config = dict(
    hidden_act='geglu',
    norm='rmsnorm',
    norm_place='peri',
    positions='rope',
    bias='none',
    tie_word_embeddings=False,
    init_std_qkv=0.0303,
    lr_head=0.0049,
    warmup_steps=200,
    max_seq_len=512,
    doc_mask=True,
    max_steps=6519,
    dataset='wikipedia_en',
)
Each number is 128 + 24 x the weight over its row's rms, rounded and kept within 0 to 255. Layers, rows and columns count from 0. Numbers have three digits each. The size before them is the row's rms in percent of the matrix's.

# layer 7 MLP up, 704x256, rms 0.0951, rows 500-536, columns 128-255
110:141161154140145132126137103144096112126112122127115092184114134177126127145086088137112139131119117147121141104115112126127128135152089170168105172148115152130082126174159117156145141107113147142107113145078115139119151144123134117144130153122115172154117071105117133127169097105157116124121108109099143122185135138125137144168090130098115110119116179128105155122145113080089139151131
106:149148122115099105169127093112119148136130174136107106139124106134142091069126102106076089115137140094098141110181096093111160095109119108138101160152091169152117137098117102112106150142121151122133138099170115151117144132126128120118107189103164129145103102132124119089134144156126083113173097113125146127191135135110150131156123102125111185134113138116144113149088153147098094143126
097:147144145118133128101140113139198130136099105094105105131158164134172159122140132123085123116158120110140156101146120146129132148115102100141082157158116127132134108152135164163124133175100122162141141118145108183093158114120106137129123145129129149158160132137126107141096127130077113134104139134130155097107116146141116116141095119112210114147107101096145108131128166069155124149139
103:129138166107114108121118148104139144116115116117118154129107120138134150106116110109184159095119112167174102084183104142119105133181191081185106175133149134117120092150105138133118165125109158105149125136143134125178119165063124103126111150147149091112141194114139130121173160114117167156103142176118158093168121147130105160125099163149107145165119151158139109078103139157126092128076
103:133132118116121138121133111147144126100164088122152187142128077100139115150127124133146103139093125130095134157108102145117073141111158173167145097146125160126145111113164113159136138122122086080128166075115118169099176090134169143130143141098148074180116112125124155119133085100080103140116091097084175113110141133114102127147147158142139148102124157160119138127150097141137125168112
100:135135121126107145142067147142118122120115141125138164096122138075150082122107161140162101141114126122100123095117151101145088092153129134139160160134075118124135087107120124093115112157144128131137152103108087069117146071129148134139162134151131104124137120123118093111133122106104112130135157161132147104141132096129099102088127107127127123116133082133124139095118114177166117126121
088:087136106095129129128121135072150164062132122080094094153093126138139142104151107138084128125104129139099129160148124166120106150127129112125155156089117111149122147117110124096125121087081124135126148136149173111101146118077128103118137136138098096124119094097055151149100101124119081124122113148142125116123150122135191131110136105118141105116169131087165141145178123156104129150139
111:131133115118100110138074131107124128117140142119132110155150115127162132147122155102161129163131120111128194125060140120131090107141085140107116137083153113124149142128123144127139135132111102131086114097099127120108112135149133112108131131125118111110161126128105131179138133115134086094167121105131098154112165127133163101142092153089104163128123138070147114044174116117056138127131
095:115105124103119094131125150165099116114091126151088146158111121166080125149125122139115091104091160147144136135098104117134118160084146118139136173132116112141101123085110123081142118130098115148113157089112142144125141140127114134137116118133141135163128133141121158107145144194126149158108116129151117127153178165104103124104153089136165124090118147154112132115118105185113058154103
102:101137130116132108126097094141125111146142144165180115122109088088126122084140174127128160119159096144114137124131172168133145131128121155157106126155106121135118107140148132147178127128137127134131120106118168123123107135089141091106103093087131139147139128168148142128148119169137115124109105108173142127151149145121123114182098127130167109148149094106129124146111137149139061134147
098:086119120104124133125139105140142134150101115123090134144128121141161139064117122166181090135140155138089130136122163119106108124118090141124105138089140149143140140170121137056122110142145150119156108120119172146116145111143128136134144158137122145101124121109102136125109106087141139137075116119123101142132124124158110101182136137159129079146114181138062120155125077109157139131129
102:095123147141133139162154138123145100133126088070103100197133154097153100118141093141146132115108096137164130123112132100115145148107130121158153099171114107175121137112116154160139166141121097106129154107155161143165160133133147144089124099117143122125110160094146094094149142107117126138118153099128110138114132148115092133112125161161114145094122150164119098155101125118126123107101
093:113113160133120118137100118142141130153137133204124121120174104123151126130149135134134114121127099124087164135149126130130153172148147172130134111125147157090109104102114117134085123130160133109150110123148122115141148125112100114111101136160083124152127108120119116112149129125157138139109071115118112127110161151100155077120114097117160142110126131115122144162118099177108120108120
101:158085139101123142129140123134116169137079163143125124183156150115110139094131109157136108129145086143169132105123135152106160133150156119127136125106111145149113122142126114103176107144159138128150158144107125122111123145129116138144105152104135112157113147116160116192121161119192095136163124089176145155092127152090148100133169113124097122105164105167154130133151131166133095151152
102:079131098139129143146167103128118100157136123136129109089125158118120142106134131139138155134126121174118151134150073102149161090150102113126109115094134140112145168117103070129156111091164109081092125177111164130155146146154137166093145139085135131135107104156086151138128152097147160109136135126156120096128110152148157146112129099134128145123134116135162156151133125097133107166161
090:138113135144104109162163134168121127134104116148169121104128101135111140086158114131139140118131102109159122092111162143122131118156141122104136088127125143091139089154154107153101125123115151104123108096097137116131117109126056161098135153116135154168172108176152113116114167146123140178123148117172120127119105120072097174125148127128144146179120104179094111155088148119152147128134
101:132093146138079147148138104162099142090126130108145103147110128104131112114092141136103102097144113092130117182090106139139125143143134114150119140106157130135128106112131146110144103129135110148122147090115133128149098154160137123121174104141160159127125142160127107152064096141114110088107150147101124164139186139134138135180193178141123111116098094183150133115111164129115127142126
104:145065105180159130172141135189145142136134150096139152141098094144139134091135135118128124206108123126111169206159114127126139133115159130144124134127129109113160107104144119112134150136115138109147138124134098161115093157114119164134153116130084095112125111098103085164112123130167134100131176129114125132105145097116171120105105135133147155115095132109112137086116136136146076117130
094:137106124078097127132131096146154106083129141114129139160127154112123139101123132104106152099098157119149130121118093144174137126148071112117113110066133121144148089139120116136134156108148090100170127138148136151132150122119105176114173098121077145109160136153105110131144129104099119118129104170100114103122133138132151160098121089124100096084125151119131093174118169156135138152090
096:113104102144141121174146137112158152098128120134161104104088130157122094131139178114143159116127112097128138132134117135143130135125153154147119109117125088119204113141112123104118151095097129153106164123169133121127108138139136135165173140116118127148152149091098127130170094148123113141070172139159122126103106087146152108097142096116127141092154080146106160106125134156103133127132
102:153110134160099146081131113069104119115165129121126126159093162124168135126088105142126166073143121131095109120094146115120108147121138135134150131145107133091149091103105120107156111120093114117125119171086130112112100124090093144114121088125152123119116179159132086123107113114107119131151086160102145101123147165135170159139121112184132105133138181151140129135132086133136118157131
091:107151114133125148099102110141124097151110147122186094136156135111126154116147141121068108147124106124115128146152116108076127116128119094157063138141134144147187130137091187122134109131110126133144142135137146108124073141124136138119124104123119129073192153138192134132159131162130126176136110137141150153140189134105118123197081141107154106127150149169107075144100149130163119101137
096:147153141156150138167133062147085120093120146102083113145107128145168105163095122135114126155125147137105142144111111148137115106117108172134093152136129149141138161130117141144126113107150126121119102136121110157088119137171152103083120103104112107115100069080129086120138136093150121132154147134120170146124132185083132120133137150135153158120111117138191103102146104133108143117135
107:124117106176149152086146110142115137113116110121158109139122181112139116128145199146129145127101115138156123159117151113173135127131099131132104100113146175060150144143126110126141118105114160137177098140143119132125143132124108081137193141143130115114099171121137088124160133126121156185119137091170135118113156099137101129108150104128131143112165159144134139106141157128096113124142
105:157138177120099154087102120101096129139122100118137107162128099171139096143130161163162090106115120101154137092115154138100134167107156142130133156168101148157158123120170141105183137118146143105102123093137153132132118120139118154134097117149123108150097108110142127158085131145111142119139119077109135137123113143176146159148114088162109156129113167107120106166116123162149115101084
099:116139144143134115126122075103117111122117105132129180066139153158142158152120121140164155146153139089142069159137143117118101118138154090145077121118113141120143102095125113133188119137134153134109099128165161143127141153142104117139093144065133175111122116128097118119142114147114110082100105186121170081162114141142110062109089139166102112111155136098134119130148116110097156129147
107:125126153127166124127120141131100073088149154134153130149155148149138144135112134185077156139150137130102160089139119154140108121177202118111097138094154139100095114110099127144141152126186126146101149165117131143074118079141173159118073166124153108119116109150125125141120099116118128140089120126119123118093105135138108130151151148113096157159159151151122142120124128090112150121122
103:128144111087154144119122102101077158126117149129150080154095124117149139105103137112118112145144124149107165157133142114133126131157130104128149115134140132107153141165116058107125094117119142108111113110117126115147102113125118155067129109167121121117122113133159179125113104117121136124094126138129144143135172111110101156129117132105106147111086185126097123153137147165100114129126
098:162131115089094145194153155120127138129161137167125138140121104120129107192113106175127184123169089127123078172110116166122069121135130148070095108158120137112130146127153154112160125140116128160106128104126145135154123092104125118132168139084152115108134112108113115100106109155117168096119113151117152102137094129142100124157083117146126140144107092157119093140151134159109107125086
094:105172067135158089126161154128143085114158125118112145119141114107160132086164140103162107123151113137122138107147162150124130136122154131116118171161145150123112138129110115108112118078127122117098181129144138124107119121126102131120140130101118132099146105146104121137131161118095131156142117139151174141126131088115106135169175132170126147141120099152140111162127171153107113179166
107:100120155124148150113115113143130116167102138133141127125144145138091121128128129113150131107138145103156112119129146129133075142130114097143150114095129119119124133100149129150101114120137085120142168143133098113142146095147168152120143096101113133154127158079134149170118157120127107182113161122132136126142137136175137107143151118120107178157143151141114148152131112096104131165152
098:116090122138082139130155141149122115159172115129140127160130115131144079156123133136137148114069127090134149152100116130080112133104128116105136119112169146137207106089153116095088147146127141126145130074097158101104155114159132132107126080127107146096179123092129110160123134130151113123151063123113128144188132131150121125104103141130127089118134110153133127118145084146163129109145
101:150108124114114121097159107114133122127136106138141125156152180167126102170133137120126102153139163120147138135123105136114128132157144094124118136104094093116096121132131171167072161163129169141154079099122117128139134152110136159124155138133149110198148116137157144092193180123125139132127183164188114144098162127139133086114172099173126175136148119137125109116119139145129109171133
096:151162152135132195103127102114160106115151137165128154096095107135160117132123133163092124151147108169116132137129107102173184113118131124145133174094136122132111077162125163111161103126134163134128089119158162156143163070134150134104146137134118103134118117158121094104091126125179162129070123140102157136135157106148149142139123105149121145138114142116153101137127152142128117119162
096:128143141152112136134110119127118142132180162070103146172094119093131122173131107075126122121139106097128130121115174149125184156125142161126117098140115115141103153108160117130123139138131112145129130108119144151135117129172100130106135137150116108200126137151135148169098114116114119159094163147102135108156132159145149076129111073136154149149118153174103104130146078154114120113174
103:116115124140110141142120110110120144085109162172124117161120157170123159120133165121135106124150121133110142149117109117128092099087139106173115129097108105140141186162109157120117148124159125144141140133153096134098104111110119143121101088165141104126123116154104097144146122148163144140143146116130129135111128187135164180090077101133131144095115154104156167122140152136097132121106
100:110117068155148126094093146162093062112110119154190134112155088094119142168132105107141152101158130124131139114098118108151131093154133108122135149119128177116100132141099139156137121121092155109101146127140090105127124083117139138082117124100112088113124133105132139106146112164152125117128106153146126091121121151127059131099105133106122121153195151097155117135127120121129132101116
# layer 7 MLP down (transposed), 704x256, rms 0.0808, rows 500-535, columns 128-255
108:149083140135106120131130177125089123116106140155153111111128140186109124102160080124148100119137121171131123098179147136112101157139111141113135159101111156120113126126143149096105106106089148145097106150129147128112115105142156116084146146150163091123161129108156101145140097121103129164161110135137179107173057113157119118156127097156118176112140104135136122142139147068139127123120
107:139157095101127138128171139126107131106129178099127144090162164131131115125097130109101155149122122159158123148141123147069147105111138129143146128169147141133128144109121131135114137179111151126165147147119172147097126120119129096128134132097131125093178142143149120099155111175169105111156073100119102137151126135112167126112119151090118140126128120152159137101132096140150142139135
099:115137160109130144144107110122096140141143148160114108152121079091153098116135131109135141124098151148084117109111148116130120137103181116086143136125131159169106082120148082104092138094091117162223130134131108118143156141140108126105114134131115157139099132144084139109122132097097137130151148112098157096139115178134080128147136143105123127123147129121075150128155099160152130125134
104:105146124130140133121139170127101133085129144157116152130113147120107141121149166143179115193107149127168122152146134132092098127141132124132122121164118126122104161121181126138137094121131160136193115101152100142120125104109105115137123150142165083141127113107068142077140096169142088125130143131149134115095179143139156090144117143125120099158111066140123114110114126124147122118101
099:131161162146154142149108156116125116099159145114094114169153140137115142129119135112109097142106121143135149155137141185120166101132124112129114107164153110145128149105119147128105113102153142080105136126111135125134103084144151136118159137158099114118157140116165133098084159093171160104139143084142103111146160133076116130108146140145159078132111150112079148174117124110132110132097
103:145144136104102112152152111130106129134140156131155123149131120115095115135156153141137161109135151134130135126141079172124166140094131126130156126164104109137167095142093105118110151120117116098122149114160152098147133147151090115128083114104134113165142141129139193142114138110144117117118129156171150127104137139134123142140152081141122128088098155129130128145157106091175101143135
088:146168068136113120100134135139114126121111105118143130074141130136096118152132145120154178112165136132121143138118114101120156112122121137156103119141126152135125137106130094112144134143128104108166134132123150108106123165106117124106125146143131150143115136136120126165103134140204144129130190120125099129100069126145122134120111134109127177115134138135110142086137126128133125110173
106:150127142155113132143084135168132120139150095103141144096117119122142128120139109155137142116178116140137166130107133134157111096142098093144113126108086145102138146140116085123139102129133107096130140125164115120106100122162169111147102152125148173128136184124124160156119105127153132113179122118077152149125098144122162134106138114108143124123156135106101129081139096103120129142126
098:119126129137124082084159100108117131113137132177108108191118114143160174094112108141112153080134100141139133095144172099102099116161097133105107129142106160138116134108066112107131126112123119122106080139104126131120149118120105159139142103153118147141149121145162112106125107145123112137148109121103134151118137117111131136105158101121152124143071111147137153086137128124130080129117
101:180148114097126140152099162141130145158153118126114159107130155108109123130121175122152120136156097154105140129112118138116150152113087136145111140122132090108128112095099102121108123128137110154086128103120151126152160104127118120107145145152122121118143166150134073131141118126128115156143150157129104095131133092141103132133104124113140129130126094119124139102145106107099150083117
101:160144138190137097110076178131136095128152150116153149125118100144108140140096131138134122133163128164145135112115185103106125113137127121168104127154155134144118158155141090129116134118141156116121143106115152088115134114109106116161110151169141083100162098122134118121123113159113125141119096100130173110097163111148118134147113166142118101132157124148120129112096157165100107097108
103:144157090137116132150130114132115122094150192115145172150154145111125131117134112139118118161107114108130141147161162079123111082108154121121106129109166128102166151119114051126102117143151111088146123159102146082093077115134138127153091093168177143137121116126150158143128162126116076158144095141098097112117140123104127168126128097172143141101137119078114102165110144182123160120135
097:112147110161118118093122178086143149144127117101155147115175136085143183132128161100123144109150129121124138136149099107128115134107110130167117110105125079112101105117151115142119151129113125133119124167143180141127133140152110115139147090102138156122096117109130148126135130145187132145139116143141175142128137102147123162119160136098128178126151196134128148102089119135115147082131
102:084174094168142113148093144082081082092117156102108113092128163119133155144127103095123124132128124126155126120138110099124143133115151145137146134121145152106138133089153134126122144111104133137146118137165115160129124106148096102108148100128110151138135114169156117130115081116139085124106164170184136098110122113135115128122143120146134168140085092085135135131160077137108139140132
099:140149096093099164163130134125132156118082089155124151103130117108142082116112110152160131150136145125127148114155137123102187143111130112118136075131102154140183152120105088149127173109140133142166116150123103128148119137094106115119089119128171141171138101146154131123088111114121125153142141139110132110142122133162136110102147105164095170107166124072164141109143117176119104125127
071:127133126101133159126124123089134109132139157119111140189125138120125131113145148135120099142097137152114131135118109144093113126120123134105138152139153125127116136126138163161132130141131140144104127123145128132135123109127161128145125100124130069093127117109152127121160130113048123132143043124144128143133197127125129116127109097152143069113108102132167128160127134102104131114135
101:106137166139088098144141138132130149138099108143172117117144179143103114109110110159082144163118091114130151143145091167111083096140098092113120130148112155122098128116120154096105157142133147103115124106080150108146100096099124141134157102092071172088134091133130104165110120123125145158083133129137120159122134126130090136129101129123139136147133161127143129118145125113180187107096
103:081130086141116144135116161143132132133134102142085107161118132115102124140142133115142109113151109116111170130094151141067093138120095138118155170145146089173152104111107068146145089157140099139132141156132136119164115135112137101134136135121136110172143105115111098129124105139158109098120119114150081123158123107134153152141135106108108102151131095147118125138166099134150101102169
099:173132112096147107121143112155122077124138148158117143094115152130137170162135180168129111126141128163114103084132133204095154107114109124135123149139140131151114127121085136138113134113117141152149095161125109092112159112149121127106160165135151146119110163093150113099130142118146125076162109164119109140111121113131112150100123132133132104116146141132145125114152090182127103114116
100:157166126142150103193159106107127134110138125115102142111093169106116139135102116160166164160138160125128126132127146130184147138112129142124127122132085130145123133087128162117118085115118091140161130151128130125114135147122107128127177151112089127126138087126121094117119145140170149164110142157174152124100183116134176118090140138140142110142135118131107135124114132166077154122147
104:137144111126115070133111140114110149116135129169139094101128126144117110090114131135113116067137166165167113171108161171108137103128153162123147163105141105125071158120135134145125128110152128121138127126101164105139135127142168130173119154075142167128112110100159136115152095149128108108164117099131109112151149084103122109154143148135154148141116155126133150179101169087131108096100
089:143144192136174087123112139094149150139149129090067137112134097135126120143118147117086134114123141150100104129140169178148140167135129123101127118069114133107105118138132135111123154150157131164108142148112128082169139119156158099117095094121139126146098107132114104145149117110099123143125135126126129103101134100130107119096146097162137099086092099090157116159140164117102124160128
096:172113146135106129153149131145151157096135080129167143103091149133111137108123111119123139118140131135135117083133159114106141152141206120136149135128135140157062112124140150105118184132115101113115155136120149107123141118127133148136116167101128115133120178132152153125166095122154142136134120100155104136145108075144087154151122154153142164156125120082104133147149137111146127142132
114:145127149159123117107114143154130108143133116140105094166071173126140145099112064142123139140103122091131111168082087126154154102121120137134085111119123133093085149121127151084134114106112119107161092116084123078129133134112123091111150134120119128164127118134151125113126119155127180136100147157066129172141129132098109115105093106123130123130122162111113142114129122096150125103094
106:123157129075092154095099130147135148109113099152092118112112119092117109135144118122128097122151098154106126137147149117105143148157141136160118085127143117114130102187117123105139125135138127123158143149173140123167130126133120118151123205113147075115116130145151135117117107114124121134085118179114111107133093146121109101121151154152111098061097135105154163121138160152100089103139
105:166146146118136138121100108108087079143133119103103144190133136119117127155119111162140126135146086119151107144120137158111116120116161143121092126115158115153154105125129135171091136086162166138148144101117128120135107121110095134103117157158149115123175091161096163150146143192150145104138131082117108076119108113133164146095145130119136161143129172178127093131111141115128163120078
108:182135119095124179140084144110135077106141118097137120145094156112136077109155155133098122069126142143115117097125155128127109131111145115149116152158118111093141070122151093160109134123119105105148159167086121119118110117134124106143138137147122127139132130110129104120114100127094149112071158126089144129102154113070101111147138120141107121126140109171116155133122144128104113142127
102:100064154113114152124132117122141145135144123092096172133167123175126117157125111150112134150107146133150169104155151117113135145107091127176112152124179147130126132124135087091148102126135117091127157132163105112108114109082112128149119133163124162153146161084126156127130103141179110141101159092137114089130112103096094152142139162169179093126184120172121130166118132136112098129136
098:136143124100124137147121104077126101147118122145144114118160134150180136174110107159130120081108112127159114112130140122135149154106118120125098096139120135106103107135124120120128158084125068088109149110139133130133092094115113096149122113178097152132135133132132167155135135169152126169141154136131119108092125097120120157120106119133173137129162136182105132154093061114128141082131
099:153112148142092187148105174135143082150134135117113150107140110166106143137161164120143095127105130164172158157121162142155125161137141104135141148135141117133118134143088117142108118152159139129142114134122152101116107096149077095115104121107084102104110161172155124152157120120134113145141138084087136140144108112089134170108128111116155114134164116124118097153119114112090165150095
096:128182154163133132107113145124143108158141161163130154141126107101112134148116115114104087136136140109105106082084120128138154150095114108154142121072126153130137111126156128142143127100135116206099127125146117137158144127126168114174147102079164136137118124104154146122127092122143150177122150140142096111122152148162104103139144091110121129123114111109116073122167119123074135120126
102:128171146155161129126139140135131164146118149190123112142132127100185129181156118158148167108132116131138114157124135093129114124138128127156116089156135128107133112122113152170134103158109117128155116105146159133139149151125141143162141135143144126149148147120115121175115114175140112155147143134110104096146131137148120124144120136117136103128151148090149142099124121143133093131107
097:180172102141163141139107167118157118116111089139115120128138125122120136124176121103166106136124113136089087160147199117105112131175120159148122107125144133145118090122133099131136121167136169131145133141122126110083101136172125132105093164133161107149117100083126109094128093133113120143105099134123128115116132124145158124159129144117090134116128110118152121121158139131108146065131
092:172133086113121112197143116106122149149104118124135103119128136117159087119125141105130103154129120139104140143111121146146113141146149142105155116102145124143097132109138091127114116123133141123089131178137127106116131137115129157097115124166146133156142110088145138117129148095146160114099136109149133099096125123122140132145179165134150161123117079118144145137160070084138162142163
103:133130110129114134114114144089132132109143110102109100197153136104132085090100136168111100093113130146099131153099152150111127158166105136121097148091157123110121186142170146128120163104147152138120117091121105093146121133124106139146087139130095114111129134142106134157161155123100129137144113130118144114135085103124126129161117112160144122146098126158130110161188103112141142130131
106:142131116083112114103167094105114153112118149150123089117149110118098135084127109104130118121110106113113139113146150087148153106099098134109146116131098101139124135095116097141127126175098144156152126116123108129116146164165133119101101110157151161127127145116104117118104102152139124108093098090155124123144109176080165125133119129125155145176146171134119146078114152111121129062112
# layer 7 MLP gate, 704x256, rms 0.0898, rows 501-536, columns 128-255
103:114180121169103136125121142169111150154123162130120107163083140133109139149128129165184154138108159107116161143137129147104140146129173143150159132100109157131137092133141136114113150137123148153101138135162124168166111137164090125101133120081125102167137087149107132124134093127112108155128096155156134127131119132100114128120114097113139126142137121153091159117129141118149113165123
104:131085121136104129179132127141139096120094096150106099136134119133127147081141102134144135132116131103146133133124105159133129133138061113122119132095124145116131103137142128163127091152135134122101148139083125119144140097147135124127101110120091093145110160167112158166117094207112102137122103166096111090115146144163127140141082107136141113121080119158103131159122102093115149079160
100:135125105153103107154141126088124130140142129112125120134142119116135141160160116160096178158138145161181121158113154112108107085135121118133120158113141137149155160145145131086179125139111119092161130099100139169121179152094102129123166099164107114165105131093125139114124130119154097087113109174148142159125143147170147118169135120154143140147104111108141121112107170129093093126140
097:169146139138167137121142153121149110112124146160139127103124108136110108111162160149116162167129143142144129159162147144159147101144126133173138131119106109136105127134146167143116139078146117133111108140131103125126147081134114092153142132117129109127133122150111163111155167115149146192129179125129141116093137140105146101150135134137104159127160141154127117102134152091092131155136
099:111126152135151155152148147123147121194152139145091118099099178133081162120093071156145096144152136152165141109163139116152147146152083123123156141102128163165123133147122111149131149163114070152118108094146123128172147159098107132163132158121136112110109135127156091126113113096133157138149110143120113106186146155105133102139168128140170137112106107151140096082086129166171064136174
092:151171128111122163109129156147153151130138136084089129170084160121120105112199108124120130155136137128093140166124109142123178129120134134149178159138128084151108133099109154126125138149143125132125166199142154152159116077127122123121127121114121123086122136086133112131090098144123120108113102114097113106127152109114203087125134125122130116062109118087095145046161131149109149147123
096:113137091111062154123129139143104138178119164113109125130183167139124105145119158117143151121114160104121178133124103078163125094117130098182086131122107091130120167136157145168131112125136114126142150141116118161136055145121122073120146086122104085083156147134133150163132098131126120104122112118146148128125144153120112183134136138107106137102083138072166122083133108119121113129136
099:122156147150144195119099138121100133109118098147144108097103127094084166113139109111130128150148117135171131111104130188102121136105138178082151141125157071103152152120162117148143111127114129101110112138164139151129144133127104133162114123129152154149112163112143141111107107126096098198141106126120114095133129065157174141122102156131126141119113134131120156093129129117144133153128
095:124110137098102153121131104177129118122142141149140106098105134149099125131152117198134110113156147156153117124128161104116115127111153156104130132109114145143157107117123094172143091122116136125087141147156125164139154121116109125127123089074143125155125121154147149056112125111144092138159084144107092116084108109130144146107188130071147126162146104089125122152140154097144137122174
102:103124120129069118128087167153054140114132109114140141105124180121120127143124088116116112129127136151132145148120102174136136113127119137156134098162171077165124150163156169140090130120100108127123157091132122111164141168134110133117110118137125162169115142134126108104168131118170112137101135131145085144163142168122052086148126106128124134120120132149101153130147133118104142116095
097:149152112150131176156132107129155113115117121146159127139111083113145098090135122097134119141134132119171171134051119121111157147113137144143187106154095154059121162092113133129144132118134140140116133164167136093127111119093125161118156148130150092107145169132100130146113136106133146176169122131131133146125096129180124113125133140144117114161100130127121125120085173138134156146169
103:133120101116149092094140099095104143103068118083130122136143124107165135160110114125122092171122111122138103098157124113115163126111145158132091094125149128143156110111121141156148116137133111148140100083156127144146103107146092134086156117096105132125122192097139108103120097127130098114146120112123150104130128088135088155099150129114117138142082108117123158071155133113129107102119
105:109114131135093094135119131107128173141118126119102138094074095130129144193113161155116125112145128091132161091136101142150149094162128068150137107125132154157124127102119116144101143118114104095148167130140139140103106147136115146132117138111137136139136196105124141138151122120109096090113125087133120141135117104155093135162115119095148149107138137124136100114081131166122150114144
102:154128069146134138139114139128123147129116138180149135096148095159134134148146093082127143123119139093105107121158105083128131135132102127122164137103157102174170111111115107160107156112087078136103139169127109160166096132147110118116141148154151122123135105168119139105131104132096135118147146124152143123100150147163105115103159106160149118141182128128114155081115158146153137130163
089:099151093090132159091086145095120097150131167110088137160148143128125124153099155121119138125087149167112169157130087115158123132095121126142110173097122140152112149119119158088153135128139136144117142157151124125130140138145171113132087100108094121094090121100126153133129111105098135097140089131124144090120148129147169100145124144080103108068162142105144153089172112145104114102121
101:110162103143098167112127110149151186169106149129114118096170142106142179079119122119165097123131170096152119108083195157124169113118093142089138102122136153072109156131136150142137105154122168124095150119134140131113165141124144146146123177129157153118154118146158169142120065140123168111096177110106129149182132131147126150154116104138149104126111110089100124144136098100133090136160
101:144128120115142079138165117174113128163171111149156124116089100117168153143134130139154144097126138137155146162119093121092128151162081094160124137138127125150133105151113149133118142091110127103103172138135147137161132125099132115111148149082141129142099121150151115155112114199101105155173120143067151126108111143129110117091121088076135105138091119162171124107140104132122112117056
099:116125111107121123150109159146108102130102143119111150122117126126124126102145110120169122171141097105165084143097110164180141143143098106116153125123134098136135158066140104088137121145168119124159144147109080122152103152115086076150111148121138142131158119107131090108171141130095114110122062146113126095163168156133121158124127134115112087097170123134130112122097149153149094149114
095:139109093154140144150140114137148124142126113123138151135102145080146113099144152104118084115163108121126163138075078127137163125090114162105136165124151130137159178083117137126075114178140121142100131168117122120095121167089126157123125124106112149099117121132138133122156134117139117160100113158114114135120134150159128145089127137138099187120132119150115134100117124146100093142122
103:103115149136125113078097165144111175101108137149136080122094143200163122104164139141130104138123090139111158130144120100084119139141121120118126105157094142160146128107104096135141100106110111120117100103131112132118146138125135144152158086139111129133125169155140104104183144100177129123124148127117138128139124128142153079150141091122119146123118134125150156132122134111179137116150
089:144137098104117106129128150153071156146162122133112144130119097139151103111076068145136141125109117146097141135114116136153137070121151129135159155117117123132132124145129131150131151136122097124121141130087117116150168131117146181123144172137093101094140131090111126120123139161091147092147120123090151119169132130139132143178159145150114096127135111146047154130133134122090107136136
100:113171097144126073089128145115124101095106111125156122125175148160144078149168118149160114058162097128130145122108119139111093117115128111108093129132106105141170125116113100106121118121121148156116166098137141145103125121146135057110156105171093111124133107109142123094124144158149150117127154155157144189100091069097145125111123104164108139122094149136156118115122162131101120126161
107:108127123127118121134125152130120115121139124144087126153070128125145077096148095153138149145120103122146141162101156127102103140173119147093123118144119138130143143107167118111104127088123122165106180111170142135115176137122138094083099108157115165138139146110159116184168105153129136124103118126096134148143103121148106138091138150140106150129074095146097099098125127125132161123117
110:176114143147125128127113101161125125151138158095114101145130131133104147117101127162152118124127127109139138126101125125154120125164147144132176144111194131144096138142123137136085109115147087154164151110113155130157091159122146176185141113102116147140132091142081141167162114108125124158139134150174117165127081116129157141135096118108134126141115153156125149117088135096148112121146
102:127155164108153103121147117111091087173137156145144135124123149123074133156134122128151124112117126132128148165111114130126165125088089129133109127170111123098120140109108096166122176082194112143099139127126147127121175117080117153118107162116157147129119100130129133120159151164153099152151128113147139134089130140176122098162138119088125111148144140145113138143114119089137184171117
100:193150126083090138097147120110144149161149123044132125108142123119110119132149147166123124115065125128110190153111137130120149102117099137128131120099139148112122136152175101135115116138101111098149142130093109072090110123120132072122100131138118145124134099169136167131133131159151089160071146156100122142123097110119112124129132105106136106134141111076135122140167154164160106090118
101:166136082126144105172112121160121139126147122161160112070110149152166147139121106122116106102078142119137136099097146100115133131097127145124153091131118115095138145130096107167131117161097142087096133136114151144140142152150147127095159112115120129077142118142102141163118131164161158145148116109110121120141109119152164112144136125090142176131094136146146111108144135139072125135115
103:105116138116086163188149135147101141135153081146071115118123147109160122086137119085085161091120164142162156138095101142137189148128138081124105139121135122122138128158153132139096078113093136141152161106136089076162121141123148109138129145088141160121142135127111127148127146109144142132126132148101134128110154116127127156150166068112108116165146128112111127159124129111139107154137
100:125098114141126136152160093127124108151116124121140133123152154078126151187129114151114123120105145126140149074150163134109127112157100106072173150134111104118109125140127099145137134112155056078166128139141132170122114140115112138120149111102109148164096115146135147142146104111134153125104116178128123177133110147118097172081129127143159144112159139097168125124129126117139140142109
118:160142119146109102152116140081144105097152119097109104136122161133163132116134144171123103127134103167119142139169127129121158130147111112136074121156122119142112096157136135159145169148150176131119109154108145130131119109116143129119096130142150158119139099127114117167152164129093149083132108122104140145110123105080089126111106111147120129085143071133118159156160146153115085098081
102:150115134097114143137129119111129159135087080158145117126155137135136141154130100149153117147112116134127126147162171134151122097146123144137104102148116108110099122150144121118119151124150148156133135143088125119100158150163138091130102119105125124120142107135126138154143114074173148127143190135161160164099118146113146122145115160135099135135110130166140133097131130153107176139132
100:119110180132131128082095116121116134164143121189120144120159137108138176146138123147139129115127070098158149106187135087167143158103165174142143140109139152082181136117156109118137124101161117107106149135125139140146112109106144150136099119116115134153114128133088134117150140162151136128153131095112137115091128113142141113151128100135138147150122161156133133078116173088118129190144
102:138120112114145120133145142126121131154099147138131105127144083126167119162155136135112140109184142104101138105101145154126125094110173096117152155166098142119102083136141112223126128125142149130123141142112123103132069162099094110131121150127153114103130105076102164111127128090111108116141128146135109147139141126105138147102109145127119170099130111130156116104135134149129125079113
102:101138128168114087130085142153134120102160114082118127143136120082130123088146147108108134119149145128131128134144142104120163128122101126136159086129135130137182161132119118085104138151138140148164141120177110119146127173133147106103095152110112127103145134077146052139097173149158116131194152108162161086122075181149083141133136173094131102164146148136138115184128148128132090109147
097:142174107119182140069137107136116148155156100149131146125096151145147095129156132130136207130106085098140140140140157102110139156123122136131082125138106152120158130106106097135093124093163123146122148161117124147163116107122126124132079141135152131128116123138127115157122119171181121139150132129151077094100080106115118140103137136101134118148117136106163149095140163135078141126093
102:104156135147149146158152115080103159163182141115162102142124138138102117158114126114114108156145148113124137133135085127087107154106080093134111123170150146123117158087149184147133104179097106116120145081113180093099109185114129115083151147099133155106150132116133145123152099091155152149087144119113130161158181129137156120118126127153110119126092170133128116134118131134145148132146